Each number is 500 + 25 x the weight over its row's rms, rounded and kept within 0 to 999. Layers, rows and columns count from 0. Numbers have three digits each. The size before them is the row's rms in percent of the matrix's.

# up: layer 5 MLP up, 1280x320, rms 0.0475, rows 1252-1279, columns 0-159
# down: layer 5 MLP down (transposed), 1280x320, rms 0.0526, rows 1252-1279, columns 0-159
up1252 115:500500490518534481509484480495516500493543492513443487501447500517523474521477513465504499501480489495517511514486423512524485497474536469505496420493509510501459470475532490505492517491510497477530485489486449518535473514475489551520538472499429501472548477505498459504495520508522531488534506472480494485503492483464518539527492480550485502515519451506503515462501508481471528455502515477513501520477513458527447488470498485487486464500526509449484514525523513487463494474495505
down1252 115:461527489456499495458496523512504487498453537551505459492452481463487501448516510526531505518550520500494490464483498479487463532516478520427497488502487534512485512488503491485480535458485454485497524529501530508500504485509434545548481505541537536554476500485529510485500484520486549525541538456482537501543543498473491515461527506491451475470448506513558482527505521499481505528537484520530517494520483514474520484525485467517475505536469471503485533484506484461480503513501501
up1253 096:538458508523512445532500534492522494492513507503490479494465513501510476516508491508475495529485481508481463500521550543520442541503482535507488496535488485488480481507492466506501476502485521505494526486474474486504495496532489505493539478531493534487502500508525509478570472516509497456534516507529500513496532470489473494497457560432497479486473504493462483458528518457458454521482529506484533518473494523527513548516510515528511487524490500496543504484540501498487516525484552
down1253 096:491449478500526496539448548502508510501502485484507481515539544522520515510474487499483520478504465479460560454518488516509509481505501490425502494488534474560555492530488505551474520463489532569510527477479455499552493494510485552550511531482543464509511513455499468508464517479556505471483508486516527498474523488482465497538472512509479457469524482517530522493490531521497465528491508553487527487528511491532476502500501493504506517506524510507533498510466515517532477512481497
up1254 100:496469499550486527541504540482486514474546474443515507479528501492480485486515513514470546482486474510471481486510530482515466503536504493493480527500506471489470515549499488491523513525511488478511497506487503474519496479488503482497486482505507496463518532493499471457467506484512496492466491484495478546519461514494509465491477521500543468480486510532507494544449523540513493507492505469424500481504515465491493452490487544517496504503543471434471468489475508501476509534447528
down1254 091:473468512499506510520480542453502542489509480537529512435514519490486547483517496495495511528509506515477488472514508521499509479493500456505530533497521508515506494506514505467492511494469470495551496455482492480521499500518504525549515513475488484488482526492484435445500481503516505460519527464493511505515503486528536486525499522544464514532519496509508481524490528497520499478473473471466538516497533453478495514501505484482499526530471506494463513470468532505474498501470509
up1255 104:497502476474524485466542456529526459516480489480478452518509529496477476446458520510503484484515488493489516496481459493514471487538539476525499471507504526464482515457530550493470515500491543473504508453484442498491479500494531446494491484449489495501495517482500470495475540483487517466475463437468481504476458515510500481495500437533487510504486497468526485513499529468493491529522526505476483517464500484468508507493441508487453509463525501504482474523512506513475498539518515
down1255 102:530500471494461545507500481531485477509504468501461573474495488498532526494494479490536515487530480508445509523499518505485450489497488506493490534522492496522492481449520499498475502491474496490499508483465482463465485517526483482491542517501515507481519476512481520536526539491505503477522492477503508495463486453507504517529483481507461496502494517510461506516486493511460495517520529518522452499515464505469464493465494494472474502472482541492475487555489526517540485469547451
up1256 102:485524520476519451480490493478508490468492492496516503500508488545492480498486511524491506524494534449519535492438535462492505466549509477487509486522462489493552492562545494470486524524493541493484455484535445516491479485500509443530526510502462469487498486476483471524516473502488473487498489553477505477483466482504506526498502508502532527493511514477520481508510517537499531453522501531533515484479488504490496508501489527489542497512516487506455526587506500472469497500448463
down1256 102:467483551485444529507445535443506503533533501532528495490501489518469518459490496515501528494485503502524509475537537480523517533483477466457520524473464553501528510475465517491506529492485555496450465538502488491484517509513481475509555505489453473508478500483479497528500474476453498476520538524505535469519492457512523517538499503522491518484494477513476499526502509459522524490491473466501491489490526521488522474502500504488532509495497451479506495496510481463542511468507470
up1257 096:515501540494538472462517447528524509484522517544507492485531538508477491468523543510522482485494532499508534530490500532531489532496518479482536486500475467502500498529485466547511488470506496442477480473501486530455511500515526502488470443479467528505513514486507469509497473515505502493514503472479508559490514536535471454499504511498512452473510507510539531464529502480487546484524470491458475526488505501521518540529508505507482495503532455489504481522487511524501503501497464
down1257 097:464555551469505498422457512562561552526501488500534531452549489541466495469558538507500474508505494505498548521548500505489515511491547481513459489495477476478512495497491526506491449497493524474486462505485471524522511506506464488485497519518484506468465463520517509569497513455526495487504489487483501501624532496470473502478472462497504503470500491513504515525515502507495534521509444487476476516512506506532484534492500486502473501500515503474547519525496490514461505489459482
up1258 095:488499470516487459474528519462492538529486498501481466487509484479516512486527522445439503491507496512502490508486441446491492471508520504543493541483499491532500499453505535484515496497515498502536542510466473514485500528488471487487481471503475483514485525503495530485475467517491522515540525497523506482476502528481478449499473492490504496483484514480484512475469492470548507510519466547518479454487495488506463502451512526497554502536471461465516491481470506550495449478509508
down1258 102:475481512477483520475475521500490486464494478498504490505496523463487481485507501479467490481517502496480502539483529521532508505488454475520455505518486515511521489494468497515529498500502542547543474540534507478526492469489496494512493491502515539518543475511463508532489451518492503527531462535479465540471472499480464527504490477523498502512481488508500508504519500496470474524485469491518503475532496472485482502529535492520510493506572515496516539513464487500490492495501494
up1259 103:527496495500521479481499435507508527442508496526530504511539560509472490475487478496501453532470530493505500517500479488505496512508480493480521490507479516485459513476477513525477519492536523460530476502533476484527511487463480524510463472477486480497540503535517453472487460495481497526534489478523529516494515525479491457548491511462507509450493452510496491537540520504490513503524511512506488512461482487508507498500488499525442481479510503485503528520484489475513487509496481
down1259 101:485471526501537506515499498492503489520470492512523499521489514447426509560558518457539467549531510497481502539438482501505515471484427549527488465531472515500508498506511530463521485520488527492471507520493508504511441558511490490506504529504509533507501488504499520485498488518480498476471518449521503461560522465539505470479522465540497488547506522512491518487472480487500536516478494491532538506515501534515514508553491459503521468486532513520495530512479470484520512476457524
up1260 096:518501507480496485493516495508504502514521479480496497486495490493485493512533546505524497483524484500516546509488483526512521516498537488503502489549478491451474488540539506529528509476469486494509523478450492499481480459454516457533511490530487477491467479488498498458524524536550480526510519496512572523500524503505565515495488494503463533496479438530515464512468532456504477513483529523476473469524490488513501476516485544510514558496486506506489507461522497505489520524475488
down1260 096:508481447491510499540481520463512482479511490524464534518515518491491529533516517491483504517492496546505462501483537465486498480536513543548506505510495514490510498514489472480536488562523479503547478519507513524539474508458544489531473477493498467460520512495496458494532524535490519493508463505479519481502460495523506518476469476549552485447513519512536492526484465452510465494476505493512488484466509477476483472525496488476500542513522538505458502482499508496492470489498468
up1261 106:498468470463506511499499511501504487522485503509469481506507528485538441459500508501545515468534492536504530548482506486519553468486499484455529476494496505446527506496567528509505482519496508509526481487503511507515488536467470484502505517487467529529498469482499540494477493518467506487466483474533479527465510516500502495458532520546467498461507497465534510520521491521448496523481485481553530476487497441491500534503494498479514499498526475517478553486501526466480495465522530
down1261 110:501556503441581528434456495489550480476498502488541493494515482484484530472498475494534471493492533485530549503509516484477471506503516515479473500490493514507514455472508535501515507505511451485498511564452494464464482487503515500491527509500496481463553471502516501527465488461519506461509492492477447457487504498540523519491498490493518535514502541496481510484532474465546456486511492499442475516465485450510528486481476508514489516498488526489473453488514518512495488517529492
up1262 103:500508517522482496532527496511507478470467492474525507540481477569533494523528519459539508491548522465507461480523473494502513472526516504502509472533446479489483513487483496487500480476546458501524494534521515511521450527485491539553464489462486559475510498497477499483531509510518496510491515469494503501462495513523494518508511472466474488513513448453536544547458551503456476476465482445448490492490504493532525503509506528503504482491482495533548526482568510484497504510478485
down1262 096:546519508501491481456501524496500485504482461519437544530529561484516504439554484507469467513481504509504479487476503495548523504489510516499489490513523525539478458520460527504527527494506431475518507501496482484554498551480502499510494480532495491506498467523454455548497496476509520452534457504530499487524477537514499508517533481462511524477509523488538509472481542486490443512503518482473442544494478512505486477460499498472477499495516461512465512490442509543492477507508517
up1263 104:474503480525517515485497474504556524513522477481482508523511494515504491486452491485490446547481460508492511483577517499504496510492522514483498521509472543550505510461528503508495505515518497535515517487496490478488468499506497509502518525472463520548502499526503478507485493446479489504496467509545508514490527537457526455523430461514459546509513502495537471506476502484505505533516483492494440458437534442524501449515528488505464477516497488460481537497506477469497512519515473
down1263 107:514535523517489528467511497507479483540547490473484476497460536491519487526514529478499476502564496493532502485493466525502531497536458482520479476468475540488523485454504486511487524498498507466484566469498493448466505472527540526493519527510553480484464456505475518503461482518523489516513508483479502498444475540520553478456521529481506453552493457476507524507515479523539512488478501478511499485508494503501492497464497536498488543510497542507483456445510509510499513505519486
up1264 117:515490544462520517517559478486492483476514506505509514524533528529483511430533488511516510459473503514547474490487474508491505499522501515527486482505468510492537515480508546470497491516498514465497517493483509547523457475486530501506528481448495528528483463528482534482485497474483482505541425488519475519472469498515468454528485461506491522453504461507502541515500456523477513511501526487500513502502494555523503506509473466550508502502524457499515463504503462542501478472506528
down1264 098:515496519455489517496463486529503489480547514474538524506490492542511481484486494501505498483492519487496545521504476434505454490485469516491534498497482455517486508485498484464542497533512513509529496469473528503510521526515485492483500489471510468499487499500521501504500522516508510464510526482502534534579500487486494517504490507499526491541486482491511453488469533517507533498507471512506493473514536546446503508492489553488492509503533481472486473500508468502468487469498525
up1265 102:520469523494521497517490499490511526483497516500479474491487476534494535509484535492497526533486522456471523498474498515521503491504489523538514512509548462495491503523553481465444444519490505487502479463529506463505517470465470539524505488506518468483482488545494500518490434498497472525490483480506464485499475466504485502497508534453463471494539476530493542467526562512460528458476535460517454536512434537487511493493466528523500527519573502471492512505509537470476491514513479
down1265 102:490493489485482484463495517492501474499493516491528535522442477540518527501497510495482485537493522501492527475474521503507543558510533512507472460491497479548517494545509517504544481535509497503463570464505511526504570471494508482475475510521516509492493553484509518494484502524487461508466516492509496534504525463526475469456489480476502504487473501482447467518493487486477492480526555480515482514489465531491517506484515523504531524535476494513514549466489535506511545498545483
up1266 094:474508530465539494472503492519536502427504513475472489469480478533503521478499521499565447527516491508464458524472443518493521478504508473510503517460515476524534523512519480498482480479482503483517476491565482549485529512509521525467499469507454458531542525470495471471483486491485523467460510501504533474513527494539514495532513506530508471535503507518496480534534509528464508486516509483498461522468518531491517489504545498531482483512539516483471493484506474536476506536477488
down1266 097:474489476493485487463508478513514543508487498446485505528484482544556516518481531464511504523472519460457502502506526500539515509512526512514485480543500506517488528527506470549504474501527494519495520495494497470465471516521495456494559508513445505461505466489486566522500525490475491518500456523516529532523487476508473477463487488461510486552487556492514485528462498499531486471508509497501487457520474492511466472535484487453495498539481535521509508477504485509512532486497463
up1267 095:453499559485505488490499473484542515504523504491477493497477506498517494482486518463543502527534537476461496496531468503533512510555509514503511522526452544510513498465532522512503519531502508493510467492474518476466498500492523548479531532513462493471472515499424498511490495487460513475469527497511520451490538498533478506496524488468468469494492454465496467489464501486541513462492487471502493483526490525568515494513524508502508507456501490530477481549585491475510506508511497
down1267 101:487512482462473473518450525498481513471483455496487510501521505550497481533452480525505496523493478536503477531453489526492541492460480497520479500470479529485522452541514504463453522472523562471478492549460492485514526479518499474466560481523482469505528494508523513500495500511507490477494498482508564494512492499502494528517491479491463545491505481508512513545491533538462520512491502524509499496514477503498485500511447494492504487508510493521497523478515475486475475446482501
up1268 095:481502482520503504528500506485496486500545510486484530521470461499521497490546490531474509511469527498465522487497521513493493497528483440530475513516502475515460478460513497479461520495511474521510534511507469495564492528512507517509511512486512458453494536504495472475487487517481525450456501506463493512514523476476509532473466503532501455525480461499514469515466514454518512480512496555520494551466474492494458464531506483510519497506533508449493469502540516446466515496482472
down1268 088:502491520480516499500490517474475507494536488502528489483491479528475526424477507495467522458540469512506533514503501465487510560500498473527494475478503489506504495498478545494492452471442511504531562482483477485496486463520464516528539484484466518514487522470506494487498532512501498519548510504475490512551522534479505529510535556539487493448472492515522459569531556527497480534483503545448439516494504485488526484482500479520519527448518498470487498462509544484466537530518456
up1269 099:449492462498504542500501486508506477500477472493547505521507541525484520488486511522465526493499471501509555566512458489510509489482518499423471516498427487475512543517486526501495477477506500493487489484527482494468476520490502501490520520462462549474508525499458475492465524477531504534494482468496504487490479534508541500474489492488466542526529461505527484502518510496483484498523498495504455514464525470557496519516511477528502476508505532528490526511484484488474462487487485
down1269 099:473497516512465487491485477529475486508568483524479460499508454503528490511529504471493512490483516524509485549485468500512485456496507511519485522509506513517463507479508486513478476496504470544489466473513518502508531501475482512496467487509527500497481450536507506504493519534492467502519539517454436498517518502517534496506523538533464497497516517485529482478457449449509473463491506480510516508515540502540490489515496478499502457518484539475514513451481512508538524518514496
up1270 091:475489527486541498495514500497493474490488431483466455496494537512513541502494504515527525530521492512494485490491514457512486509493516489486581495517458546485497511540480514482494481525496514447460481461492495525500488497512511484547529529491472507523501487480510565485522507500464472455456489460516489511507483528487516478541496496525486503539513560491487467460491486516505510465524493445516490517490536465501528484542504512512523509527488498544507532532513475543499509501496498
down1270 099:537447495520526501510483490460501540507499481511490509485533491499496482534515512459498489493518449474519484514497497504507471499526539471500532518510490501503539503448535493537514498510492519526542458524451506495530487516472548508479530477438474488474550546488492542476524489441525473537543447561511475499528529476462489479480516508496517483512520462540520536475522522504506503533471525507474499484451486514484475490503501490514464447440542535499561497491515505520528504518501474
up1271 101:518532549497537457503490545498565495497516499527430500497482523528483486502481516484487489459531479528474460557503498490492509515539488519499522506528480500515542466507502507480502518523482501491494520454523523514497492485489464469496523488510511503483533556487494503519495502469457517528475544494540494571489488509513502523457510505537529497487483461506523522453474491498489525484490534501468492455529496498505461470508486465489522504478531521489414489521525543489478512542537498
down1271 101:520542509536492496505440457474508480538506485518457478520525510520469529514485491519461475512516506506499477520511547509539548449483464513505496482465490504508500461512505514479484465477498458507472427457504516442453479483498525460487475470519518507495518485487509534526505504498491468516530517498510505503518509519510478522503514479457516515488536508518451489495486459454526495533472507523513489467511512520506502497484451516518479551497486504525472471461468536542479525532506498
up1272 099:475519530480505475525495488482566512523491485483453500509491527503526451519537491438460497524499455456501481538479499490549561485469497469491483518518510475534523529479472503510487497488496485483514489500483459464500458510498498499558462500524467485467489495501539491511533457456443523508499504497487496496520505496498475508504474510523467478482469481498515542492480499466479525443440489500453544472527503498496512514521541514518493490540533498441471508526530484449463461462535531
down1272 098:534495477498522540499512470477512528518501505547497541480484454505473492461490466497451474499486496499532545492544522491508493509458532527522478533507528545527582520479456479543503477495486479534519482475444515515526525534478497477515517509498526508513498500479548548507507488495454543545491518485486495443564529499507499516537498531483553524500496491484483510503519511516466479481492455521505494500465488541532515505514525468565507524487489515490482470503478486503506521491504500
up1273 100:517523469493498480483558500502522512489506499490507463496497480500487455528528487479501517522493478517508515553497476504504487448467530502454523515501475566473541517510558503498522506497501489517483472486511500458454467503477464507507493504457461495520496491529469497458461453452502519539470494499479466498496504479507517514532487472519501491483519523477505490489527498497520492447508541496531485473492458485527513533472483476537456512491501506520513475511513491505482541486508524
down1273 098:475538537494512508473505496558505507462459553533467499537492504488496504500535529522501529491472519493471496490483505482504497514541470517536507494524502492514501544508467499517479510554492503537481509504519510530495449488489518499454487520508540523507467508501514463511509527505490531482466549517504492505549517507474462483541463517523487476516486506489470464509528489527499502539493498503496519507483522558462500504488501543521502491507503478528507505518460484487512488451507492
up1274 106:521490511519495467526532480467506445469536498488462492505508483474497511520489481457492492504502532522510506479517465509500452483541498529503502492493528484499451523502549500527516494509494501447496483476494481477497491481490496509532511463455492535502478517491472534473513514482456549475493475542478523507473491501496453454504497540500465481492484469469493499510443507509490489523499532470481494493471508545519489446531492452522529535547489511488516513525500472535525525484495493
down1274 107:455525451539438506510459484482497476538542506494469497540472466512469508517493518506510487465516464541497531543505502559502524459493484536489541510493489516483511514537512517513475473509474502468491508473515493526506529490481506509496506533523462532532444534464537498546517479485482521503501505491467535483520526552521515484514506518475539484474523434494525526543505494463510533476524505487492513483474537518461505478527494485521517499522478521509497503516548500490530491455548504
up1275 107:469481511475500503481490523490492485526531499512466463556471503494526504490489526517506501506491499534491461546451460502475542499532481497539518506491526555479465522470497477473484499491536480454513509505490490504536479495485498537501501530508491489506513497468473508513491466510483516516470522472519505522482501499526490493491509497521516493461528519491515543527545514494471506486522465498510545486538503508501506496474484527516537527504497517496408489506473477502457482500485518
down1275 117:519520507533509467470517518499510494530488487481496481489495467456516547461546482552466484493481481533486466506498460469500445495529488484472518516420490524513518580481477512550501526540552483518505475472510449511477494522454495529495547481533516466454485492473509542497540516519526517499494519479491492523467482458527495479492503471506534531532492530454526507498536537488484484438538517497475554518495496508517537469507508486502524477519535509541455483524517435526520530480489517
up1276 100:508499479487475469488509482481520510493513459479511462502502479479560484464503493490501478457510519515538480482533517515514529461469534494515484437529487561464500491516542538488506504502513539470523486524534474515475460451489532486477475505458470503486494488498472548476495539518479522516502449474528472502475498524469502454471509477528548505465515505433512517504493523502452512488480501477518508544493499480511502488493514532507485501526534550483513493514477553462458476460476505
down1276 102:510499494513518475507546530492509517545462493511491533497515516477516499467525523519488481477487487563494525494512520497481459462469498521467470460515460506506577557456529515520538530503441497521476516521454500513514478466509485484472503469520504505536481512481487543484495462513482502513472494504505515498511505524459512482484506554506506528527480522485530471524502473518494457492474563523510502483531498486475516452492541529495508467493493503511541449477469477496476511499477527
up1277 095:501500453465480491477508515486535506472527436457515457522489496523513477485473496471481501482492492513513568506495498500507512476519526504471499493489464522472490482474451505556503508467519507470511462462539527474465504482505529485514494522481485493489507513519542470485505477468531537515503550522510459499501498530498549523522458505517469517498548489489518474478505502461544515509497482518463508529446524511471501487498491495517499466506530483512507510521486472477537478488449508
down1277 102:514496470492492515503476494515451513484476506470495521516504482506499543491517506489503409548439532521484487495499490460484475483522472501497502492488524492521450521496456489516519488464508536422457556462490516502516527494490482513493494522513488470538477531470488474508495512480503493495472440513522527495539512489539478536431524496518529482547482473444545510519468506519496490503532515476512480476503519457461499491502488503477467528466513499521499488470516461500501492517515516
up1278 101:512496537465519461495532477512499496483576500463472510521486457498478525467517484513496527504505520470515492521524518503526486511538540517484459465500490521562512512509525492547503499503506488500495525445483446547507483507502515478495547481480515482491515505533512539503495509523448446510538502532539483494448472494482490539537527495472471468515484430496498483458499481504447509485492557478518483498498514524500453501494515510485498517491498524519447498556496488501507501521497501
down1278 101:467518512501464493500476474498521497505482518466514515522508500505468492521451533564483571483476487508497474531461510524513492513536468489495489532511503474440532493509478488497523530526545502523497488487500507446447545546472506502507537517529476491493521499515504525470475500510511482488510535533467492545489480500532488520549523475461462516500478485491502492513520464554500517549531539541490501468478468492486467497508487563488478477539518465506510519499487523486523514453512506
up1279 108:483503512485510478502517502501561502486484501501494483496503486488516510517478484485521502526528470484472476498524516476535497517498485479495579529491484521496478528514465486495460469510509541443470430491503483557499460457516514525531490520502502497482505458502480491466503473452526499523489506504464560516497472547484488515480493504504556474490483527504534472482482512521537526483529522474501510515532458477496541525555469475470522541514523514489496511500501530497490519507484517
down1279 103:538515500487477461483494473487523501496531504504457541527465449496523474513516465472475482475492496519508467515509522508512532513510514466483499517458505529497522508511515483477507494507504535507468472522500517528527479516464478504496476524510530484442506496542510527514479473466512492522509516526503536542466462502454500512485501501482490510487481512473456495535444498480506455447491554447480498528459501549443529515485491448485492487495510518493517503488513522524516518509530526